From a checkpoint of a small transformer trained on Wikipedia.
Training: a variant of Muon for these matrices, 5026 steps.
Each number is 500 + 50 x the weight over its row's rms, rounded and kept within 0 to 999. Layers, rows and columns count from 0. Numbers have three digits each. The size before them is the row's rms in percent of the matrix's.

# layer 5 MLP down (transposed), 640x160, rms 0.0695, rows 276-296, columns 0-159
087:575454380502418460421471467487615524489471483503475417449545469522471493479561505479474571506537511533536439376577460516389546507593445549531398539548485554567483521457533472433520546455452568528493412501486548532492521441508461486559436548534473493510493515515449517545501511488441460515487572498480509480397434562432555439510505564586597474450537396512510631480543506523436468535518565539523555524465506517477631541459522481499470520476516606448519475449562590401481455501478531
110:578507567381466424407460538424405443541597493440545516517623543537497520545522497482468579382556380474516523490468545535454498533498450502440484544465432472520580433487482577395490608473516554547509494522496469583412505548551422502480551515460479452500499486533554563526516480493471559429505516524505549475609479578471510551536507560556532576470430488532493486466587436534488459461495543478539494515490469544468394513460467506534435472458444532518429573472494416414543497544585504
111:521559503473525459506478545518529490408554444402547436530555450573462540474484487503523519498547511472487520457494398553564536476502500447524471510467496386489497478479548457465536480481568514546524526518448514474428452420436418526541593501505511487499495458524473528535480465530572571564433470513532593537326503428536516447527578510490536429502549401582467637527486472442552515476397516469489500539505578428473578584426411466471539577516477504474582455436563583458608510499494551
102:547479406442443413495484579484511529542508462400503578402517488445613508518547518463599529471428475549523420450583447466476440508506455442567501437580456566562444502546542489502490534464496497409516543492562525540484569508483451564491511517486449522512537457518558515533540578533503446442545493493477634411585531492418592503517512526510520525436588421464541419555497534548485479555543539516481501517484387504509445564478550491465511492446545537522472523506479552461500445385336506
102:524444480527487488507489479521468481442521485549498512441516510394441451487553538488365474502517504459539521516538564523554552437539621508414487486504475542411534496453443512514568538586563541580455451571422393524461440453469465628487499497598469484524494493464505545491594439487539534544486408542514527473529540377516586568548477571514413491540477479554538517499512429444585510517445487517433511544534431531562521468461589429355585487455523540480541440460526509539497413510461496
093:483547547628481633407505436537526498527471467468488447462538513432394506509515599532445471513466460449600501378556441570513484468543489494523479473516477581561536443417493535475474548551449420457418524597494551652437467579437580512490479505500501581475510458525461525407513412516421476522548533522491477474482506480569517380524496471491552535522511520411432509505506525497542486492463511536587546568436522532498523450493577571508540491509448471481462405523499519497598499423493499
101:526530467423501528438445477541554441455393532456500491496437450456469498513559472429391476515520413495536519514502488556485523467531473541480467599424490462429500461489504548491546498429482496473544547597451478541528504457476535615463523627428535530526475465498526511471411586417586497620491556452457540447541467483544625463526548560528537487529528556472538575551479365475553523553455505394476552461586454502531502479505477509544491557510475483585570492373457488431500584511532471
084:491540500574590475476549414468469562463564510545507420547503502455509568576486535487572458456532481539492545459499513559506606552583445517510515465448508529432404532573481489427530499590422568486503466469536435469534512530560465502498491491402505501558529541376414503419591587474557509497606470489485464411482496501490428405602473437511452555459504479531446496553518516414531502514455404558441539564525411482502455509477441476524444516491583427573474478453566425528470594486495556
099:488465600448488490447510515405440559623516497531509479451506527453441506501406566561600430533425556400525530454530486424448525579549523425480521519448540488485528558519432518437504550517433517481511492501484509403554477422498420484535624489543583554553462509538488488460517541534443433445454465489491454480499576538461521575520656512458560605493532472568505569524509469491497551415472490459502515447505484563454485622502548556442533490463479503447562463530408455517472466516545405
108:499498472393446504552434487598490509495501480394584535450431485526533515516511515521440479550571584511559501524511454553436429584554478485447492445478480497505400575450491598432533502506427516513491537457435467498514497451546556607515537471547447475560520424532485627456513554419524486508484465506543576563527585437511474560441439404503505538606528508434526496503508557447487408599420454540628481504500504492503477448495477541481543461533525436474397582433437561439544506498473523
108:474568396556539620526485456500407527471436536481398521486513540537497519432480532476494471447451409538534475591544503515490519569562433389501467503536491475456510503423511503474577624467509406470425536519510488559549453572571516517459412556545472596472494464477432563490543385425531497449530513563519434503526499532571452452544431482545463539611455517508529540456413581507540547470474517513494537415504411512453445503499528560434522446578486541542472561500509469560489598447477465
098:532488543573484458449406456515454473471376597433441415512407509542393507524513502520559649472478470516539440504415503579530461478553447436550494504490487516466515456572519568499481529475402494475630522572524444564452469493499570446475452468545548493498467477550510479492564539388430568529529471491508470521513525524491650605487494524572480519504500485443484416441491484368463517520505603497535527513587466470492527522503532440558487539542483540498505588444525504516529469499419456
110:467567546513540576584507511520516517492371449495537463594583515551584458605469464499459479496514487498465476516485572486412498469434481487469469578493539557630518525575482521545445441553400450479537489468544436499535480463601470516416544405456508480469585462469430464573479508454521614484480615444532471468429440483504477551517397452455453492505445411493494533396410510526532498511518514485533545533430524438463457486500476462494508621515531418521549527543503488485560527523516605
090:534488471484459405398473477494410535571489511604559536567454564508552456472498375461517467478557548542463514458528376502541484465514450492518476530500494448512503459479600439576505503519483584462412449485551562490534595487513502494612574562386477462566503497429431467531504487414562586514543490535496537483532425465485435436572557479427488479523524492511458495522523542468583461477490522515566492462507520405545533496495424474509540579507523380519459522535509553438464619395556533
094:477593597504585581521480485450557442448550476393488495468513431537539509451548479428545434594508556581385499510408500427527503480426552582561488442564531487462516480551428415584505509502529523481481490567419624568499491491534582477481489620446466539425534534430372443492491494440553570419505507550468528594544532495536487457516469448476495459466472510457465501562555477483490470580445510524489455589603535504532505488461479449433488505547487434497577547488487461482531453467494521
092:561551490536537470523490491562490543489460597350451539451475494471462444572554523476548506526591463414431524524557435524502496578480549481497418597513480499486514494427459516458573455466420478487494542515545489490408450508451531485511542504469555385492436544374452564477497443502575482521478509488431515537514516501469366522526446451464510529588544507558515520542563386465532473623495447563530497565458458482467392594529461549492524391519467510509540520548516513519468570512567594
093:591523542444390490445502472519464470508543480355453414383574580521471502542460438460490553521489626541508452536527527508497607534530438470473498505489541419540457459544478558524468502379518515499545501473506517426503496551537457474426515508498444529518475535636510548526550526589507521513452578581569499451534541533432487436460606535474496525445472390489508588491498522502476438557557451498529554452463453547534406464577598507389477546516517450519504502464460437503496516539469453
080:550499624536462486474514464419525483541495456469474510580516472508435429554611514393534521474602506475521454457467564500441569516534530497510421477450587554579554467551456460540407524534523457474522532508502437535522603466428563479580471513423457493404449495522497398475538450524463559443461532511456560472624491540473437506528529504577495422553471470504468515408554546530519500456486595529541569515476543412521553529481497493470406578502506462441519507541413448544519571465421400
086:494439446635511512441544470507446518588468417569602460517500626413579505486463497572513518537499449482493532427550491487512420473474506466523501567454452402454503463495531432471583452545514433466404417532499462455492447539563538464470495474641438575445595425515567439586561426474551513524523490572530558540474421476501523460500483468514478506540499522535506535568556515568509450540563487484503471473544539471538500467437435467535435512551414466602415523478509531500482600451463494
091:467432506467480494513534651497505596537476547625528485487459484439574532568476415568642485460420478488466544485541564498466525512445402551459445506533474507440519467452455448510514427519499490550479503559562526496517411423551455529520496431522542465481505471518545417554564508505512519618463438504594427465489545466553461569551462407518441499521620418483588475520475435546491473538467410505460504559474483506479482476499609483471564472508530450501495503457578502556424395487547493
128:456531450407538455578520496507503430480476487574531436460494493491420490489461526571525440478483535477500510486475555554493463480519592633520457554487531551463559484509472448417525537430600503511520448546461453431484489558453504483483577491592471453475549486451577546431447523514561496413541430576525469403453615607518498547487536462551553562502508478450508475528509388488471491487548522477399514408528559560495561497510491416434574524513484557565513388420447560548458446534609481
# layer 5 MLP up, 640x160, rms 0.131, rows 277-296, columns 0-159
109:533398472491623477515479578356516490535489502508454494493481569556509439582495473518558489554521472438475488509538419474595479532419503469615447573515502548583484420515518552515565512377425501465549497461490578541462413539607420466550490501455440436456517437526540496471489488508491438521485468502575519414506370548490396589538531483468512560498517591460530553532523508416504478512538535434478469544431499476504491529476469443495525504449569485595484603406492492525531508519501451
101:475522580452416628505582442471510485473512485490505526601440467539456489546519399534528543489497531464506503508484399511516382544461436532436447483550456579480475520506527529561465407564443563523494455575459519492518479580530557489486515416488594467489582439541519427552515518559499469592546461458510399431400515524479411559459516483558443448422460527543502385416443511416492506522500505481541570552530472525486619509539518492519457561597484444517526495551419480574505480556485481
104:458409461487469549473604377573402535433506488546427544589528461483483481488516524506586503499508551504552477534521505481476561514458532434556480523404591458566405561503459542489568506579467480448483416525530511470494399440476440466458539438503460509492504469574458488501467455496500475504539508495547554506482482540436543451520511393597468442507469524580524505552419524548513516466578464562398588473469501457479513502402475465511498524636393544503448564534458568497482484620483580
104:433394442517565478453656458511454482422528478550529547502529520465516504443503419537401536375586563563494514456499515493452579475539517503382409425414505465519484499485461432502509429532529506519528523504427563624540489573496493482451404470577446488520511422459492483461451456443482566511577503525538532480475520432522497547517424484446537513462557520497515542443510495488514468428549514503542468535536524524430555492537495451567445462561488527436598442540480542624509548617550502
096:591468480530499536496369513472443504532491540572426398565399577510506536525440482488529539448508424532438498453584468451424589479438488485608518495481399524426425531473536432472547518527551631529462466470537625535473481537457549451493470540452497584452607523536485489464447524414476561528508504456455426462414536518490534486536497508484432500476478533603541518560593516521534528471553539479498461522474484551468483537468502566564421493438429437457408496557568551503490525517489425
094:553463548406445497519418523516457434492510577544523473485429484561449453422537576407457515505553436484591513449561466563534521589488498458449538613449452548474498568503530616458503503489580447422583485566535531482510475482553520466449437448443628549586437482632471506499462534518489412458486500476432450462531471495555474548485531522501528446555506353507473447519452503487474427577496606488438572501542497509477546486503470621516479481452460507501518461536567442499496506473541444
091:529492488531451474519541438503489553497512508498438551401531507564530448522537496509576417446474477452377473556446475427555592518438580434423489513497522585415570490493536517589557522589515583483455591503511451546343520514556422484515480453531514512487457462533518538473533597489457520501524444604436530510462421495554433431534498470423576487404461498545514555555485470528546460500553478540504404511424452521495456481567487571438561521444413464525524435589470522536497506516412487
101:456475499584456494495483478482605627420509469448495519447508549504447510480444522528460467606631489430537533394483579462448543523531402517534518512480487500574472478475573554537467442460464499523591510548536452509498530587557516512407532520431399416492522559538410561503451479476457508478569513432482410509538557434540471462590530462501519419420545481539471491468445511562612466576487509522501536546511511507432540402489485459529380573569515515496523517406517462435518512493506449
099:510495508590541458493501371553411454441504481434441467494506539483466496498480501470553519469464462475527534509522454406541555495533447457596497568558555591456470597505504454526628533475436595491544458608458551521530524523555489418563532477476485480463546463426493524510428542484577422419496509453490477399438545489523622455573497483466542559471521478508517428532485541437406497514497529437531488485510485430525421614418540461492568389500459528560521521585460568544518446559474510
103:482562581468469507489515456531449549552418509529429498528426458519490496523517521533497375539563443502622524451490500471418460512499386554533456508507511528512517582504465492434439561492583533446489474497518527485499541554529601414518476468583506508527535493478469533478518536505467482524491527554496588505447480509572461510514516417485533517477487440499628493440369476441439514511549363504489400436643359540455502485491509504429456508435534536461505603524427526544535520557459422
096:468587469584477556518446536540459487556540372490529541503520514498486550459580597502407527475473501574448561536559486488438451471475585471569542491547559503481411511540532434566495522472519554471520554459422460459522515494564448473524564509431501486508559454459509544617423512536538491477392439465483569526463458407471492571534534479556468409513563568550584523498448556509564477476506440555560439483479559487534459593512455525443545546516400477515472415484402530411481565572416533
102:455429444540432434547420519488519406500509368456516495534588512451510548498567463542515508476485529496467485471467504508412438475496531502504599367485598566433488621582468552537518451523495461517461556497509522516549503554573526461423530525483451462567493517521529556427458464499560499566541432503433493570435447437371494512564549436476546508453461446542547608515474541477523460513529516418473565378530438511457523497553545437493531463445527595475525510522511610569547448514476507
089:486451461517456497507527489458485503450497510584539557503620441492491560510432584585464446463470464457520555571470543549594434561534453595480491449443529468458458564469412520456381468617455527440417458592398522500513500496499556450450547389562490526486528526492485519481517575495457396548476481541519487534491447451497578496457517457472474445414494482517437519627463525456559494444602450501518550576494443490444506451510481495417557517490503539506496663495540468503500466511570500
102:505580486472463559435550422535474587384420491500525442554450525484472429551493563580444578571610549496500623410507559504455490422475511508482556524547410438486487580484438482488495364449470491563526415513472514454506557451494395515549468455526518512501573484489524457523489410552566413584509485559502526454508548524497468422554522478449500478541492522508522551500493549584482491533418489536592484492504518480488464453607428526417455421504552529433518492484506427504451526499605527
096:454449461556478379579551371517605496544496463543350441365514497585526541526546519618504487476564528484491435396468529534493493446460502450438462483470504474498456519530539539477595474459394531601534550508472498584523459445579524567548559388485470453456519516612500437501542451503503475451526492531515535461483552573530435492495469472530443528523441483537500471532557482551545493449557544432552476512476421516514539535595480461530456451495542437467523533552476423554506439501518485
093:392491537498547435538553431482508541514504459539442514577460480446538598557593456579492493578470414423481428459497559484510483560569517499553515431457559568356460461512590466480581578610491474517545441482459555551519435462520520502610480440456482544511486525414492574410488432484487545447525488494475519519492484459557576507520501516567521509509497547557532397442547458451485480509446515554575509567611533441503573532442436550536391477497472510508458493502524490510418551425534535
091:499574492529541556456389586500511515545434506515470515520616422440500480473453509503482452528504338480575520479573546436480509530510534497486465486489514482514455585510586531513529545464585443614466485457485484602503513497488539511510502442565515605520520470445449542460510484448430527500507474527490511540523487503512521511515438537551527400478512521541530402498496511544487584441439459490465474537374411457468517586556542553566547426464428545374441462494527442382496578491450602
092:477452504518488464440518581380576439474503522477479505607564479472420499544456440516435484437492489616448503474544513520447450499542540601543544453521589478375463530525517483458531399473450528511529486495450471453443489512621602537556527559518439439479525455507533515578399597530450536514530499492457540430553473534450487534529508460483454562451516493429506474506399589454439466443584536526580508490545418535511510580521497566550484497476487558486557530445569456427482479611554465
092:547500467586471489464548405457549510490510509428443511466535499617432480395493563508540525566521507493466513563523382484441512506518533473459573423529472501519519486446467467523513533488502557516544574464509592489456432505516556505473561504445494522424433518480438566493432487532489550475602482555444441469499526556544492433612424464495576514486403610523487615476549478443531503510535550570554531438603544473513481475470465457450395457468507502528435474588580470476527608608499426
118:531549408491499395505412563517511453524442471517482424493434461490447480532497558527482398543489440585498550527473450558477465449471580491559429516417493493482466500549472509471537432483448585589487530462479461551555531546479386462541491482448484465485503484567545553559472563478455514439468535503539521432528501577492446525564478500500457472499558479585482606402462508645486475508646414477386486566443480525550433554525461450434443501550516551551451572563492577487478456545550475